config = dict(
    hidden_act='swiglu',
    rope_theta=10000.0,
    qk_norm=False,
    attn_scale=0.177,
    optimizer='soap_variant',
    warmup_steps=200,
    decay_shape='linear',
    train_tokens=117000000,
)
Each number is 128 + 24 x the weight over its row's rms, rounded and kept within 0 to 255. Layers, rows and columns count from 0. The size above them is the row's rms in percent of the matrix's.

# layer 2 MLP up, 192x96, rms 0.244, rows 188-191, columns 0-95
size [ 97  97  94  97]
[[144 153  32 144 124 180 136 144 112 123 136  84 147 105  84 116 170 141 152 126 129 129 149 131 136 105 108 125 145 158 101  61 114 151 118 118 141 157 105 145 114 149 132 122 111 108 166 118 125 167 142 118  93 150 167 122 134 121 122 127 158 166 105 145 121 109 122 104 122 119 128 127 106 150 156 116 155 129  85 143 129 133 141 182 136 138 106 115 147 133 105 120 148 121 150 157]
 [ 80 100  86 148 144 119 124 129 129 124 148 111 122 126 153  97 116 112 141 104 125 124 147 118 100 170 114 137 130 145 142  75 144 136 133  82 127 120 120 117 157 106  70 127 143 122 115 101 181 148 166 168 177 102 156 102 161 106 175 133 149 112 140 123 164 169 137 113 128 157 113 124 111 126 133 138 119 115 143 160 142  82 143 109 147 153 121 145 140 100 156 136  89 120 137  89]
 [156 112 140 159 133 164 138 180 126 142 128 154 145 140 135 141 120 132 103 133 163 135 136 107 139 121 125 127 133  74 148 119 125 107 148 137 113 127 171 136 181 140 143 136 166 136 133 165 137 103 138  60  95 131  84 198 114 164 118 166  88 163 121 105 107 102 108 120  93 151 117 115 133 137 151 106 119 121 147 114 141 127 182 132 159 117 124 138 148 102 114 118 116 129 161 119]
 [137 148 118 132 144 142 131 134 140 154 141  97 139 155 131 166 132 136 142  97 104  87 177 141 147 113 120 132 114 118 135 161 101 109 180 102 117 101 119 133 125 149 111 146 159 145 120 148 167 192 148 131 102 145 130 137 173 127 168 123 156 154 128 128  78 178 136 139 141 127 134 110 111 143 137  87  81 124  85 124 145 144 143 140 137 137 184 125  93 165 137 112  84 115 136 135]]
# layer 2 MLP down (transposed), 192x96, rms 0.226, rows 188-191, columns 0-95
size [ 95 103 106  99]
[[139 114 110 158 129 117 143 157 101 127 112 107 142 139 105 118 102 162 195 117 115  89 155 106 145 109 149 130 110 122 150 119 158 146 115 125 132 114 123 118 126 119 100 122 112 115 158 147 100 119 107 140 129  76 131 136  71 169 113  89 168 159 156 136 125 122  84 137 124 137 139 105 129 174 131 166 106 117 101 103 116 172  87 172 142 143 108 142  68 155 121 137 115 145 112 116]
 [105 124 115 141 153 137 140 131  91 154 162 149 116  66 148 130 160 130 101 105 117 182 152 121 177 109 116 132  87 155 122 148 119 137 123 149 139 127 136 109  84 119 123  99 114 107 121 140  90 145 137 127  82 106 145 166 165 130 132  91 105 116 101 110  95 106 142 113 168 165 100 142 108  90 131 105 133 137 125 139 105 134 183 109  87 101 112 127 141 129 116 133 157  96 126 156]
 [110 133 103 150  93  88 132 175 117  91 130 116 100 152 115 128  97 122 158 163 149 106  88 162 108 198 135 132 104 147 132 101 164 125 172 152 146 117 120  97 176 113 118 126 115 151 107 139 146 130 104 109 146 150 167  80 152  90 130 112 117 152 159 167 109 163 142 127 158  91 104 133 145 139 117 134 121 154 159 110 143 121 102 117 139 140 168 101 125 123 115 123 134 126 126 134]
 [136 174 131  87 104  95 100 113 145 143 150 164 156 112 130 119 127 113 143 137 104 132  99 127  98  85 135 143 107 122 137 102 124 164 120 111 152 122 101 108 113  85 112  70  96 133 118 119 120  57 140 100 122 137 128 160 100 155 129  83 127  90  72 135 121 145 112 101 111 177 160 120 112 157 119 103 110 158 129 103 127 148 129 117 125 120  87 137 135 136 138 111 146 103 139 103]]
# layer 2 MLP gate, 192x96, rms 0.253, rows 189-191, columns 0-95
size [ 90 102 103]
[[142 134 114 101 132 156 134 161 112 113 103 156 146 135 145 136 140 151 145 113 123 131  99 150 127 108 145 104 124 119 119 141 106 129 109 158  89 131 145 129 102 115 149  93 153 160 131 173 161 107 109 110  85 145 119 159 135 109 119 101  89 139 167 155 139 115 107 144 100  94  97 142 120 113 114 128 170 160 102  83 125 118 100 189  95 122 135 142 173 150 116 135 153 100 155 193]
 [141  91 170 178  99  68  98 113 126 147 150 124 174 133 144 170 131 117 140 130 127 132 138 121 116 127 116 148 133 113  97 101 124  89  81 143 156  96 126 154  85 144 145  78 116 132  99 152 162 122 114  98  90 111 135 124 148 136  96 111 116 148 168 173  94 132 164 141 108 131 136 100  86 121 134 121 137  93 157 126 122 126 114 133 109 135 133 167 100 133 100 148 124 107 125 144]
 [144 124 166 132 116 170 152 139 116 118 175 121 110 126 135 153  84 124  81 115 112 135 165 167  91 127 128 157 127 133 145  85 146 134 131  97  75 105 158 143 156 124 128 124 130 139 149 147 117 125 117 100 103 157 160 116 161 134 129 192 152 134 133 121 149 113 164  85 108 107 155 148 140 106 116 132 128 137 123 156 137 148 163 132  88 166 128 103 136 131  82 134 148 176 127 104]]